Weights of a small transformer language model.
Architecture: rotary positions, untied embeddings, normalized queries and keys.
Each number is 200 + 20 x the weight over the matrix's rms, rounded and kept within 0 to 999. Layers, rows and columns count from 0.

# up: layer 6 MLP up, 640x160, rms 0.192, rows 180-222, columns 80-159
# down: layer 6 MLP down (transposed), 640x160, rms 0.192, rows 180-221, columns 80-159
up180,196,181,150,201,174,214,220,232,210,245,195,204,243,214,212,187,207,262,222,174,219,192,203,215,192,250,231,210,231,230,174,254,210,197,212,198,220,200,212,222,158,205,195,159,199,187,171,190,173,198,160,221,157,172,228,166,208,218,192,237,222,155,175,216,197,232,157,193,200,183,202,229,239,204,209,189,219,243,188,209
down180,193,169,190,202,205,179,221,204,232,177,238,186,213,215,221,204,166,165,207,184,190,207,219,175,213,210,236,192,209,150,188,212,189,201,181,237,181,215,194,206,223,245,205,252,183,233,208,244,191,223,203,196,221,211,209,179,193,209,225,224,192,183,241,208,171,184,215,217,208,223,183,213,180,203,196,210,198,195,201,229
up181,184,203,225,234,194,241,208,227,219,197,190,192,195,225,199,176,185,209,182,191,172,194,202,196,253,189,158,234,204,194,199,196,218,177,191,201,183,190,203,173,189,182,178,185,173,194,198,172,167,228,180,214,190,230,188,207,224,186,197,213,180,201,223,180,218,183,215,193,153,215,216,175,208,218,244,212,208,208,182,222
down181,196,213,181,193,188,164,223,179,223,186,184,189,214,214,229,204,193,216,211,161,189,198,184,203,206,164,199,210,206,217,226,192,143,197,234,212,218,227,193,193,164,180,230,219,198,210,210,195,169,244,197,196,216,223,147,206,192,189,220,195,174,215,203,192,196,236,185,199,219,230,220,201,200,182,182,199,169,214,195,233
up182,177,192,196,189,199,208,208,212,210,179,203,176,216,250,194,225,183,229,246,187,189,190,217,179,184,206,200,193,218,204,196,179,195,219,172,199,203,194,215,240,189,199,195,203,156,219,206,198,208,244,230,210,213,200,173,179,222,199,228,196,168,193,216,200,223,231,217,187,195,196,200,213,189,211,206,178,177,207,211,220
down182,173,182,222,167,212,200,209,207,216,189,211,201,200,189,194,186,198,146,200,192,215,200,218,206,197,213,227,231,198,199,187,154,188,202,243,189,185,199,205,191,204,229,185,203,228,196,184,231,228,212,196,203,187,207,192,205,204,178,198,191,175,209,219,234,206,218,205,199,206,216,188,186,202,172,177,223,196,202,186,188
up183,160,163,164,191,189,171,189,214,191,162,181,173,188,165,222,200,205,175,209,217,197,162,237,183,175,185,200,234,190,213,195,234,158,171,214,179,217,172,194,205,167,179,205,212,188,165,237,204,231,180,179,204,160,225,189,206,181,228,190,171,140,218,218,203,239,197,232,188,172,206,185,213,169,185,213,176,199,215,185,172
down183,207,214,181,192,201,186,177,193,207,183,181,236,212,163,197,199,218,189,215,185,176,173,170,181,159,216,176,192,181,168,180,192,214,210,198,222,189,185,214,219,213,187,210,226,146,198,150,192,245,201,185,181,231,201,227,172,233,183,241,162,199,213,204,210,216,184,213,210,188,222,205,208,158,184,200,239,196,192,205,175
up184,183,181,200,197,192,197,246,198,199,181,191,174,186,207,215,218,200,201,179,176,168,218,230,222,217,206,220,211,196,198,218,223,205,220,196,198,214,194,193,178,193,191,173,183,172,202,162,249,211,189,221,187,211,185,218,215,217,200,209,165,204,227,195,199,191,213,210,154,173,242,179,185,217,221,208,190,187,215,208,192
down184,161,195,190,185,208,202,193,184,191,231,186,188,179,202,193,211,197,198,199,205,221,174,207,213,207,176,208,212,208,186,203,227,173,222,216,183,210,188,170,193,188,205,215,226,221,178,228,189,234,199,190,233,209,235,192,183,209,207,222,206,186,163,194,173,186,207,206,186,213,165,191,209,148,191,198,197,191,193,201,204
up185,169,214,202,197,172,167,183,196,212,228,192,195,214,203,212,189,188,218,190,198,206,171,188,201,190,202,209,206,219,177,223,220,210,194,218,226,189,204,196,233,224,207,196,184,182,186,165,170,160,219,198,200,241,225,190,206,178,184,207,190,189,182,188,195,209,185,187,206,213,200,228,213,223,234,210,203,197,194,193,199
down185,203,183,212,197,215,191,213,202,180,207,252,214,210,212,209,203,188,213,205,178,194,212,201,196,191,189,184,185,189,210,204,208,191,206,190,193,187,206,221,199,189,208,198,212,211,196,205,230,223,182,210,201,184,211,210,182,178,200,174,209,199,187,188,184,208,187,221,213,233,203,197,195,196,191,208,220,186,209,216,200
up186,214,209,195,213,195,236,120,204,186,213,242,175,220,182,212,194,207,222,204,166,183,212,227,196,198,191,239,199,173,170,208,194,209,222,220,221,204,216,190,196,198,182,192,178,225,205,210,214,222,211,202,170,208,210,198,201,200,204,189,205,206,208,210,207,181,228,177,210,186,217,170,187,221,203,191,213,212,199,207,187
down186,202,210,180,196,190,221,187,225,189,196,192,219,176,204,182,188,201,200,228,210,202,214,182,195,188,201,222,182,176,195,201,201,201,226,205,204,213,178,228,209,194,241,216,172,166,192,165,193,206,175,198,237,219,194,209,217,178,247,214,187,177,199,212,207,221,212,231,198,189,209,217,219,195,207,188,204,176,188,202,189
up187,186,202,194,195,211,188,223,196,193,207,195,180,181,209,223,203,219,201,168,210,193,210,224,231,189,196,218,212,209,203,190,220,201,250,176,198,216,201,199,204,170,213,194,175,184,220,218,213,209,218,215,212,207,219,180,197,198,238,208,247,216,188,201,207,169,196,212,190,210,233,246,217,211,187,201,162,208,192,208,181
down187,211,227,205,170,182,196,181,187,282,184,210,182,194,159,187,231,226,188,205,216,227,212,179,200,220,205,248,219,192,223,206,188,187,204,208,187,191,198,196,204,209,188,211,182,225,207,209,199,184,200,199,183,174,181,202,201,224,163,224,158,188,204,205,198,209,214,205,157,188,227,222,205,210,202,183,196,208,180,234,194
up188,189,188,192,200,202,198,210,200,218,189,200,200,207,195,182,197,183,199,203,219,210,209,205,205,195,218,192,212,188,175,217,201,184,215,202,186,189,216,176,206,194,194,178,187,181,200,204,196,205,216,183,198,215,204,197,180,205,192,199,208,208,210,201,174,190,196,191,194,200,185,209,231,203,193,192,183,207,187,189,192
down188,185,169,212,212,193,188,215,183,197,217,206,192,201,178,210,202,189,213,202,216,216,192,241,205,195,212,209,218,187,212,215,215,200,207,201,193,183,213,190,209,197,208,183,196,197,211,206,177,191,209,182,199,226,203,190,178,206,191,225,174,198,205,196,192,210,219,181,181,192,217,193,193,195,194,205,201,208,198,189,202
up189,193,217,166,222,181,191,182,210,204,195,194,215,193,217,187,174,214,222,185,185,208,194,224,239,191,201,162,218,214,213,157,190,219,216,216,204,212,206,217,200,220,186,191,223,248,192,194,220,183,195,228,171,206,177,214,200,200,200,219,181,188,220,200,238,196,236,212,201,160,202,193,212,260,203,223,181,203,202,218,193
down189,207,162,202,189,191,208,243,163,214,195,238,164,190,241,186,179,183,182,194,246,192,206,197,206,192,211,216,230,198,208,223,200,195,233,197,219,177,227,141,239,189,258,184,169,189,165,197,194,218,204,172,211,195,166,205,175,200,219,180,239,190,216,177,215,162,211,202,213,189,198,192,184,207,211,202,188,220,216,194,201
up190,179,209,160,199,219,226,190,216,202,206,195,215,209,160,198,181,173,193,183,186,200,199,227,223,195,179,192,191,205,204,207,162,215,217,211,199,231,215,236,187,201,180,204,192,191,212,220,197,200,196,209,200,213,222,174,180,187,194,206,154,203,201,213,206,194,225,243,174,196,201,227,133,229,201,184,193,170,238,233,217
down190,218,209,192,219,218,202,173,160,232,215,213,201,193,228,195,194,183,220,197,211,165,173,173,211,197,230,174,229,201,223,204,179,239,224,187,216,207,163,198,208,193,227,215,177,190,212,202,218,193,156,161,227,187,217,204,197,206,186,208,170,168,197,182,211,182,157,228,238,185,216,159,198,172,209,202,187,175,175,203,188
up191,198,203,182,174,183,187,234,193,163,219,221,190,221,175,169,210,214,230,177,206,191,219,178,198,195,183,184,200,179,201,201,182,194,225,233,198,228,206,203,208,208,209,204,187,187,201,200,205,164,204,202,219,229,207,177,201,187,226,194,208,183,190,189,197,179,199,191,203,200,195,180,212,205,203,224,201,202,216,197,210
down191,214,191,204,200,173,186,200,207,185,209,221,212,184,185,193,207,190,233,192,185,201,209,189,180,184,174,201,210,236,200,218,200,218,218,217,199,201,192,225,192,193,206,192,180,192,210,189,174,204,166,190,219,205,190,178,174,194,207,193,207,211,202,218,211,200,180,188,202,200,194,193,224,200,239,194,228,206,231,196,198
up192,215,167,200,205,159,215,185,198,142,159,221,193,218,236,221,245,174,222,190,220,194,161,145,181,194,208,237,226,202,175,186,165,185,227,179,193,276,235,200,187,214,226,175,199,210,218,196,203,196,211,179,142,192,201,205,193,259,231,225,183,189,247,257,152,251,224,161,219,192,212,173,181,199,202,210,183,232,249,283,280
down192,198,192,202,201,194,213,168,179,221,146,167,214,186,214,186,249,193,222,197,211,168,191,148,223,169,202,245,181,188,175,157,187,164,233,181,158,293,270,216,163,212,263,197,185,243,252,165,159,206,200,237,167,192,196,196,181,232,200,172,199,273,241,287,213,197,181,198,227,223,196,173,208,199,228,210,204,203,193,299,244
up193,210,179,195,235,235,191,196,209,190,209,236,205,198,237,226,226,217,189,168,215,198,153,232,222,198,210,220,207,168,240,225,211,190,212,180,167,194,202,258,184,206,185,203,188,207,203,178,212,173,218,192,216,206,207,160,214,187,181,219,200,160,232,238,235,184,221,184,207,218,242,193,229,210,144,188,236,212,211,207,242
down193,205,207,212,224,184,192,234,215,196,213,218,205,226,205,182,192,215,192,194,221,178,202,195,230,212,203,190,205,198,211,228,253,167,185,228,191,205,203,229,204,202,187,194,225,196,211,177,193,201,227,224,206,217,242,246,216,185,188,206,231,196,195,217,216,196,183,188,239,187,196,202,143,222,180,186,202,210,187,173,217
up194,203,216,196,207,150,216,233,208,206,194,170,195,188,203,207,185,183,207,176,211,190,160,218,191,196,214,208,217,200,221,227,157,217,205,202,201,201,202,198,205,172,189,191,216,172,196,193,189,170,185,175,197,221,202,222,171,189,220,195,174,193,234,217,168,240,237,187,181,194,172,221,195,219,182,206,173,225,168,162,181
down194,185,182,186,178,224,199,205,166,195,230,189,210,214,206,216,195,199,179,191,167,205,210,237,187,191,168,215,199,201,180,190,206,212,222,210,203,218,191,201,200,226,234,198,193,176,187,207,222,181,215,201,206,208,220,192,199,203,197,179,201,186,167,197,204,216,196,203,218,218,172,177,239,166,183,161,207,208,260,183,166
up195,214,211,168,210,198,204,192,215,179,185,179,150,185,211,174,204,208,200,213,218,222,185,204,257,205,198,212,214,185,157,174,194,210,234,198,162,219,211,172,212,242,197,202,161,132,206,185,169,203,210,209,194,221,186,202,197,175,209,212,209,180,233,223,142,153,232,191,151,184,224,160,174,136,209,185,205,201,185,185,198
down195,195,243,223,207,172,188,176,201,208,238,184,269,191,209,227,213,187,201,156,180,203,192,230,208,217,226,220,192,201,209,164,193,187,185,167,231,217,170,147,181,188,167,232,196,229,236,198,214,187,205,207,136,195,199,235,231,189,214,210,224,162,188,190,204,184,211,182,203,192,198,211,218,203,210,190,171,221,175,195,247
up196,183,196,183,185,240,273,197,218,202,221,225,188,220,218,224,167,192,249,200,214,204,200,220,213,177,201,178,168,192,233,236,248,226,217,173,210,206,199,223,185,210,223,207,207,178,192,194,204,198,213,198,216,197,237,222,204,224,222,216,181,193,235,209,187,195,187,204,234,188,153,213,219,193,191,179,196,211,197,219,177
down196,205,198,168,217,193,174,191,191,195,165,184,200,191,206,183,197,202,200,192,163,205,166,171,177,211,178,232,183,221,173,174,172,179,180,243,162,192,203,214,195,215,221,191,162,185,189,218,216,207,160,185,248,207,226,197,209,172,209,179,219,202,194,194,205,224,207,134,207,222,207,215,192,219,164,231,184,151,190,184,201
up197,194,220,183,219,232,200,156,245,187,215,209,228,196,176,160,211,199,204,198,160,154,146,199,192,220,201,212,199,215,193,207,193,226,195,200,242,164,184,212,180,211,204,183,212,197,198,204,160,231,246,213,218,180,250,209,224,191,175,232,214,237,208,176,188,179,218,206,165,219,198,187,219,188,198,208,197,171,221,222,145
down197,196,215,206,195,229,206,184,212,198,184,190,184,224,165,144,196,212,187,225,189,186,191,194,179,205,229,207,213,184,216,193,201,179,179,244,242,183,155,190,189,166,251,218,187,250,205,218,206,198,238,224,192,231,217,205,217,192,174,227,172,189,190,208,194,212,223,183,214,203,197,149,219,232,201,195,215,179,206,192,165
up198,242,183,173,158,239,194,201,205,186,164,201,192,242,174,210,202,168,154,214,217,207,219,189,200,179,227,180,194,219,192,178,187,188,195,187,218,191,259,230,194,234,215,204,172,202,208,204,204,226,217,207,181,208,205,209,188,199,226,208,169,189,191,216,217,201,222,209,176,213,186,203,201,220,221,189,225,202,202,187,231
down198,223,206,206,171,190,189,179,155,216,201,195,188,195,220,196,208,220,155,209,177,222,235,182,217,170,184,194,209,233,206,182,206,218,158,201,160,223,244,190,216,206,224,221,225,209,196,219,191,187,232,212,213,158,214,209,205,210,149,235,195,190,189,174,227,215,162,253,213,177,192,160,178,232,191,213,194,171,189,197,219
up199,170,213,209,201,221,212,197,187,173,211,173,196,218,193,214,189,193,212,196,198,202,190,207,170,220,231,186,174,217,198,175,200,176,189,198,205,214,165,214,189,198,224,184,186,205,207,188,187,186,176,186,220,204,198,165,206,212,212,202,190,238,224,183,206,197,199,207,203,220,201,198,206,206,221,206,194,184,252,212,202
down199,196,196,194,170,225,195,198,215,238,185,205,201,210,209,200,199,234,176,199,205,210,174,191,209,193,191,223,225,189,195,208,203,205,197,227,217,205,227,201,223,182,217,224,191,203,171,207,166,184,194,216,183,216,229,204,187,201,207,232,210,199,207,225,201,172,213,197,173,200,222,183,178,190,193,207,188,188,184,192,188
up200,193,200,212,230,182,196,164,234,241,202,206,237,184,222,185,207,173,175,233,192,206,205,226,181,191,188,212,191,233,198,202,216,194,273,215,176,228,219,165,210,213,186,209,190,205,177,228,161,204,203,168,203,208,242,184,184,197,180,216,187,182,195,204,211,188,194,215,183,193,174,177,222,165,245,198,225,186,241,195,231
down200,208,209,211,194,234,197,240,182,179,231,194,210,214,207,151,169,182,167,214,209,188,194,180,186,192,242,183,179,217,228,186,200,203,138,222,218,202,187,175,141,195,232,188,193,194,187,191,222,194,234,217,181,232,169,216,251,168,178,196,206,194,194,212,198,186,199,176,181,208,161,191,221,195,214,178,196,179,199,217,204
up201,208,176,189,201,187,185,185,205,186,198,201,208,185,188,198,216,192,213,217,199,212,189,210,227,204,222,212,196,193,196,191,185,184,205,200,221,217,194,195,196,161,208,208,185,190,211,199,206,213,205,186,231,209,204,202,207,191,188,182,189,176,179,203,193,193,203,222,203,198,170,199,209,196,203,198,184,213,216,188,210
down201,205,226,205,188,181,200,206,204,207,183,203,210,183,196,204,195,188,182,218,218,220,175,186,184,215,215,184,208,205,211,205,222,193,193,216,195,190,194,196,194,202,218,173,219,197,229,189,218,218,190,210,172,199,205,222,205,228,198,198,194,204,219,200,218,201,185,162,191,197,205,213,183,191,204,200,212,205,189,227,204
up202,215,190,197,176,217,228,190,232,207,244,202,223,176,194,222,193,210,206,207,253,180,191,226,176,201,199,191,210,209,195,219,192,223,230,177,193,192,216,192,190,193,197,207,203,199,184,221,166,193,176,172,200,197,196,185,206,184,216,199,233,189,190,177,200,217,201,226,188,202,211,180,196,204,184,187,230,195,195,181,207
down202,197,230,184,194,173,181,219,211,228,174,218,208,210,206,188,156,179,220,194,175,187,211,199,170,215,216,206,176,190,215,218,241,206,214,206,204,224,179,201,203,177,218,206,166,202,219,187,208,155,199,175,220,199,200,235,252,199,212,208,217,172,213,184,237,215,204,187,187,246,200,205,210,205,199,177,175,237,200,214,205
up203,219,206,211,186,191,216,208,198,182,205,222,180,202,212,216,215,210,217,194,180,216,188,227,193,184,212,191,213,230,199,199,206,182,200,214,176,206,180,190,235,196,228,205,197,186,181,195,212,199,201,185,174,185,215,210,199,198,184,211,202,223,193,200,201,200,182,174,199,202,221,199,197,208,227,183,169,207,232,197,219
down203,201,198,214,190,211,200,214,177,197,206,184,229,202,190,205,186,185,201,220,202,194,197,177,210,190,207,220,198,181,187,219,167,223,213,186,187,174,202,189,195,206,192,187,192,207,203,196,193,198,173,196,194,207,193,190,197,202,224,205,235,200,193,213,208,192,189,211,179,188,197,193,219,196,190,232,206,206,174,188,209
up204,189,207,175,215,201,194,181,226,197,183,187,206,230,219,193,202,197,207,219,203,196,200,203,218,207,202,177,203,196,196,213,214,204,192,206,178,213,202,176,218,181,205,204,177,193,178,185,192,202,194,215,226,215,193,184,198,203,205,204,204,187,203,231,207,186,214,206,214,201,205,217,204,184,200,205,201,222,216,201,203
down204,217,175,203,216,191,234,204,205,216,205,203,165,195,194,214,187,227,216,214,193,211,188,221,194,211,187,214,193,204,210,218,224,204,196,196,218,201,221,172,190,201,214,188,185,192,184,207,193,204,200,161,221,218,201,155,201,200,185,193,213,204,208,188,212,207,215,199,205,218,206,190,187,205,181,202,216,220,191,184,193
up205,209,157,201,212,202,185,203,186,175,216,225,204,184,206,197,190,228,180,192,196,209,187,203,196,189,185,195,213,192,178,202,172,168,191,210,215,213,195,186,189,206,244,189,151,183,182,229,191,169,183,185,202,203,197,200,182,232,229,220,206,192,182,208,206,171,200,225,214,213,190,213,193,183,202,185,173,214,189,216,192
down205,195,187,190,193,217,190,227,169,205,170,214,171,213,172,166,167,243,215,209,203,200,196,196,186,232,186,197,204,237,196,183,194,209,207,183,194,191,217,167,171,187,202,222,197,215,210,191,199,207,220,198,182,143,208,193,189,222,162,189,195,215,229,198,160,207,204,201,198,173,198,220,189,192,218,184,179,177,189,191,173
up206,197,233,220,185,212,252,193,223,189,222,182,209,196,191,188,202,155,175,216,201,217,188,162,209,195,181,184,201,243,218,215,179,206,186,196,169,186,161,232,203,178,167,210,150,237,200,165,210,196,217,208,245,232,194,199,216,212,182,191,206,205,184,218,180,216,213,184,178,208,227,200,189,199,216,228,200,192,216,199,176
down206,227,196,235,218,209,214,188,175,239,229,214,183,259,198,230,232,193,189,207,186,196,196,186,237,206,186,179,186,180,223,192,211,197,197,189,199,219,211,202,162,146,204,226,231,226,182,169,165,201,192,242,193,192,197,213,160,195,247,191,225,188,219,214,255,209,178,239,200,184,217,212,212,198,207,201,187,207,207,185,198
up207,196,187,191,194,215,185,198,181,231,185,176,197,142,206,154,174,204,204,223,215,253,227,186,203,209,202,199,174,219,205,199,234,241,190,156,230,178,199,256,185,172,187,205,220,197,181,217,186,205,166,180,238,199,201,190,171,214,223,191,181,209,207,196,156,205,204,181,175,192,231,185,187,185,181,202,175,198,214,187,196
down207,198,207,196,214,223,185,191,202,193,218,226,188,175,199,191,235,210,197,187,186,185,177,215,145,207,227,234,210,212,233,199,174,164,200,221,207,162,200,189,162,211,187,201,214,186,201,243,203,176,218,198,210,230,186,218,208,209,205,239,166,191,189,188,240,203,204,218,212,168,176,198,212,173,213,214,221,191,204,174,199
up208,179,214,167,192,228,209,208,229,198,196,220,162,200,186,204,211,188,216,156,214,212,189,236,161,201,220,191,188,209,198,229,183,218,189,219,217,237,234,190,237,191,191,224,177,180,181,179,201,201,210,207,162,188,208,177,232,218,222,199,194,190,160,196,242,209,211,212,218,177,209,222,204,179,231,216,218,191,195,210,208
down208,187,197,183,204,192,190,206,213,210,202,185,177,207,215,170,245,174,244,212,172,216,170,223,160,216,159,196,171,197,206,219,204,198,198,216,158,196,160,201,181,192,211,265,186,224,235,209,203,216,223,188,199,248,192,239,201,209,171,192,222,213,184,260,188,221,188,184,165,184,207,216,167,204,218,173,199,178,170,218,176
up209,162,179,198,203,207,189,203,196,187,213,203,194,223,194,217,140,235,179,179,243,224,196,209,220,160,197,190,158,212,172,211,202,215,201,188,250,172,250,217,209,249,191,193,188,238,165,178,158,169,211,176,213,192,194,195,190,182,191,232,194,218,163,170,185,188,211,202,182,219,184,222,160,230,197,201,213,186,151,213,236
down209,213,241,181,196,192,186,219,187,177,191,218,161,220,188,206,184,236,229,208,211,203,189,167,205,191,213,212,234,183,212,207,206,181,186,209,177,181,196,181,179,219,221,208,163,207,199,192,185,190,220,198,216,203,237,177,200,180,188,183,198,218,207,213,191,165,178,190,193,189,222,230,194,187,225,217,178,179,182,217,213
up210,203,214,184,186,186,248,229,195,213,186,198,202,191,196,170,196,198,215,230,172,166,203,191,185,271,195,205,206,196,209,196,240,223,226,173,211,216,226,184,208,201,197,180,216,218,198,196,227,195,189,199,169,236,204,225,211,199,218,205,224,179,212,202,207,173,207,190,164,193,195,198,217,188,197,189,185,210,182,170,163
down210,183,207,191,229,156,193,181,202,200,192,191,196,165,203,183,191,208,214,209,168,181,199,224,179,220,216,179,190,213,212,204,220,197,240,192,189,209,154,247,186,189,216,216,205,227,197,172,213,168,207,178,206,202,246,180,188,198,174,220,176,198,221,201,229,211,210,204,221,212,216,171,190,174,182,179,191,171,181,193,206
up211,193,197,153,181,243,191,215,209,211,243,209,192,170,180,193,183,232,202,179,212,159,175,200,189,208,226,236,196,198,245,220,217,191,167,191,223,217,185,202,193,208,191,186,201,181,200,201,200,216,197,219,167,190,182,232,199,191,191,210,176,203,214,142,164,226,191,201,193,209,215,147,222,188,220,227,189,210,182,196,211
down211,182,210,166,165,216,225,181,206,215,199,165,192,177,196,198,198,168,173,229,221,177,207,198,201,211,191,228,182,190,208,195,193,218,171,179,222,209,211,203,188,219,238,224,247,210,155,231,198,208,173,197,209,222,189,197,218,208,203,161,174,180,218,189,168,222,194,196,186,203,154,201,223,214,250,153,173,238,209,183,221
up212,201,167,209,168,225,202,214,172,221,252,222,181,185,174,229,226,203,180,206,216,224,189,232,182,197,189,226,181,179,198,164,173,211,215,210,208,166,194,214,247,196,194,194,174,174,181,161,205,173,180,194,217,217,151,189,218,208,181,200,195,191,222,232,168,208,215,230,202,189,204,212,190,207,204,179,204,198,211,170,226
down212,205,211,203,205,198,235,185,191,230,167,208,196,202,207,214,172,210,235,168,228,201,195,125,164,199,201,190,230,234,179,199,185,204,187,257,204,210,198,214,236,187,220,222,200,183,217,220,221,237,212,181,228,171,211,189,216,160,239,217,219,192,186,187,186,190,199,194,185,220,228,175,202,199,229,204,166,218,180,209,171
up213,167,187,206,205,204,184,160,213,198,206,219,216,210,185,224,234,188,232,226,231,222,266,196,218,213,168,205,191,208,195,168,183,219,241,173,201,199,191,187,157,200,205,204,186,206,217,162,207,184,204,165,215,195,153,183,194,215,197,191,205,176,194,148,207,179,216,181,185,201,215,162,226,236,221,194,208,159,200,177,183
down213,230,231,213,204,160,198,202,190,209,212,194,225,199,198,231,204,232,180,227,199,227,196,193,198,225,217,224,248,190,238,215,201,195,226,227,190,206,191,189,225,170,195,218,241,209,230,222,217,236,225,167,208,204,182,264,180,162,266,202,214,144,197,192,207,186,205,211,210,170,190,211,196,249,218,194,203,194,168,193,228
up214,186,226,214,236,192,219,219,240,207,224,203,208,193,226,211,199,220,211,191,172,195,193,227,205,216,190,154,210,200,170,212,196,220,198,193,165,195,227,215,185,184,210,211,208,195,219,226,178,221,206,210,195,168,200,183,179,239,194,197,190,190,181,196,212,149,203,187,191,187,199,190,193,178,205,217,191,206,189,184,184
down214,186,190,207,172,193,187,223,203,216,192,173,215,207,184,192,193,203,201,204,206,225,229,203,181,193,180,209,193,195,174,175,203,195,206,149,190,181,199,193,198,206,222,182,198,214,210,213,186,195,201,186,220,217,200,214,209,198,204,204,182,217,208,180,176,218,204,218,193,220,200,203,169,209,208,188,190,195,183,222,211
up215,171,207,184,162,212,211,191,177,170,215,199,206,200,183,204,218,232,248,191,191,176,214,192,206,169,241,181,170,213,144,208,189,177,167,184,201,214,204,227,215,198,185,218,210,153,203,237,174,205,199,186,189,201,234,211,181,159,172,210,181,192,210,190,150,202,205,184,234,217,214,187,227,197,191,169,197,207,190,196,262
down215,211,225,217,204,184,202,195,190,184,214,203,242,198,172,211,197,180,224,200,195,178,168,147,184,155,265,219,167,161,182,210,216,210,187,194,206,239,210,216,183,197,185,261,237,149,219,202,245,207,187,205,174,173,167,186,251,123,177,243,222,254,259,191,150,190,215,179,235,187,262,225,210,196,234,151,189,212,219,200,235
up216,185,202,180,185,207,235,237,188,244,228,195,189,211,214,167,230,208,238,214,181,168,205,222,171,202,190,180,204,183,223,204,176,196,222,172,202,164,225,224,210,218,204,219,220,199,178,215,173,206,243,203,197,168,217,206,203,216,186,209,196,193,180,184,236,189,209,235,180,217,265,178,174,217,194,225,203,205,178,155,207
down216,232,215,183,197,212,189,203,190,171,189,200,192,199,210,209,181,186,174,237,210,182,212,194,206,180,194,175,224,223,174,218,163,209,213,190,199,217,197,177,211,189,247,183,153,229,244,223,201,228,231,195,188,195,196,201,192,173,176,192,217,220,175,206,191,210,200,158,215,193,210,213,206,198,192,185,204,219,235,198,190
up217,204,191,183,197,213,182,148,238,225,202,181,205,251,190,179,231,220,209,224,183,229,197,194,207,222,166,206,200,247,213,189,202,217,222,226,188,245,224,228,206,207,187,166,138,194,180,154,140,167,175,165,210,214,148,237,228,211,227,223,140,217,225,181,172,192,218,194,174,189,224,236,224,218,225,226,207,264,183,169,200
down217,198,202,210,211,209,197,200,196,178,192,210,230,220,224,145,237,160,184,213,167,193,174,222,207,201,213,190,205,219,213,211,231,196,215,200,208,220,185,212,190,222,208,222,189,190,225,192,185,196,214,204,158,221,199,189,222,185,192,199,211,195,212,195,181,209,161,227,217,201,215,205,211,207,193,199,203,205,201,216,196
up218,203,205,233,201,209,203,207,182,196,212,214,188,221,200,198,207,221,189,204,178,173,201,193,222,212,165,201,197,230,215,188,178,213,192,200,220,211,194,202,183,224,226,202,210,201,167,249,191,170,184,213,224,187,177,196,185,200,173,212,189,178,181,194,231,179,209,220,185,215,191,217,223,190,171,218,173,161,225,216,169
down218,209,208,234,186,186,184,208,197,206,228,180,192,199,183,186,205,157,194,203,202,241,203,195,202,166,215,202,184,182,196,207,231,180,191,194,187,225,215,191,205,190,190,236,213,223,173,168,212,215,199,148,188,219,188,180,229,186,206,198,200,200,234,203,200,188,209,188,243,227,185,209,209,193,188,188,220,197,202,201,207
up219,168,194,190,246,205,224,229,243,209,205,228,170,249,199,215,208,206,157,238,188,226,178,202,188,223,209,174,205,218,163,190,134,135,192,181,200,227,192,209,177,218,238,182,204,177,231,221,204,195,177,196,192,193,204,171,231,193,181,175,243,201,220,164,205,214,207,237,208,205,195,190,213,192,231,186,215,236,239,177,173
down219,194,180,198,196,229,218,151,206,167,217,210,208,169,192,217,193,219,189,199,187,183,187,160,176,186,190,247,195,195,180,186,163,193,204,201,211,197,225,198,226,207,219,160,205,213,217,227,210,212,221,195,229,199,194,240,181,217,228,205,221,225,256,178,223,208,170,223,187,188,179,205,240,198,197,155,196,208,184,196,173
up220,212,203,203,186,184,208,206,206,200,184,179,212,203,196,197,201,174,193,175,196,174,180,199,187,187,211,213,168,210,184,194,168,188,161,207,219,216,182,190,202,175,151,181,187,182,205,219,201,198,204,177,195,189,218,199,237,194,220,203,203,220,195,243,230,206,200,205,200,192,205,210,198,193,194,212,235,180,194,203,189
down220,175,206,224,214,203,223,198,194,214,192,213,195,180,219,206,226,218,194,209,197,181,201,232,196,201,186,203,204,172,195,189,199,205,207,201,207,208,206,223,177,189,192,255,218,199,174,207,192,208,179,184,197,189,192,218,221,194,229,221,211,207,216,228,207,200,207,195,173,177,189,198,181,211,202,200,204,200,237,197,184
up221,218,161,201,210,214,198,232,199,183,203,216,171,168,178,197,188,258,217,206,129,179,183,201,217,168,189,197,144,214,214,209,184,152,178,186,213,203,217,173,230,241,203,196,224,209,217,188,195,222,216,183,207,208,242,250,213,194,203,213,184,208,195,192,214,236,231,188,163,222,196,141,183,158,218,161,180,206,196,192,222
down221,212,191,216,231,189,181,174,217,195,191,178,179,160,211,181,203,216,183,189,173,172,209,171,198,188,224,192,206,173,211,218,232,178,211,198,220,254,187,221,207,210,183,215,248,187,194,197,188,151,158,207,174,233,208,236,217,166,225,198,183,207,225,214,208,227,165,189,208,183,185,194,222,219,195,176,191,206,201,230,199
up222,137,212,200,224,208,225,206,178,179,157,178,202,195,214,218,229,201,207,186,193,180,185,216,171,153,141,164,241,215,211,222,194,217,176,186,203,183,218,196,220,200,217,212,220,219,214,206,203,191,215,215,171,219,220,193,217,213,201,161,180,185,218,218,188,208,204,209,187,168,216,189,208,185,224,182,168,225,172,165,202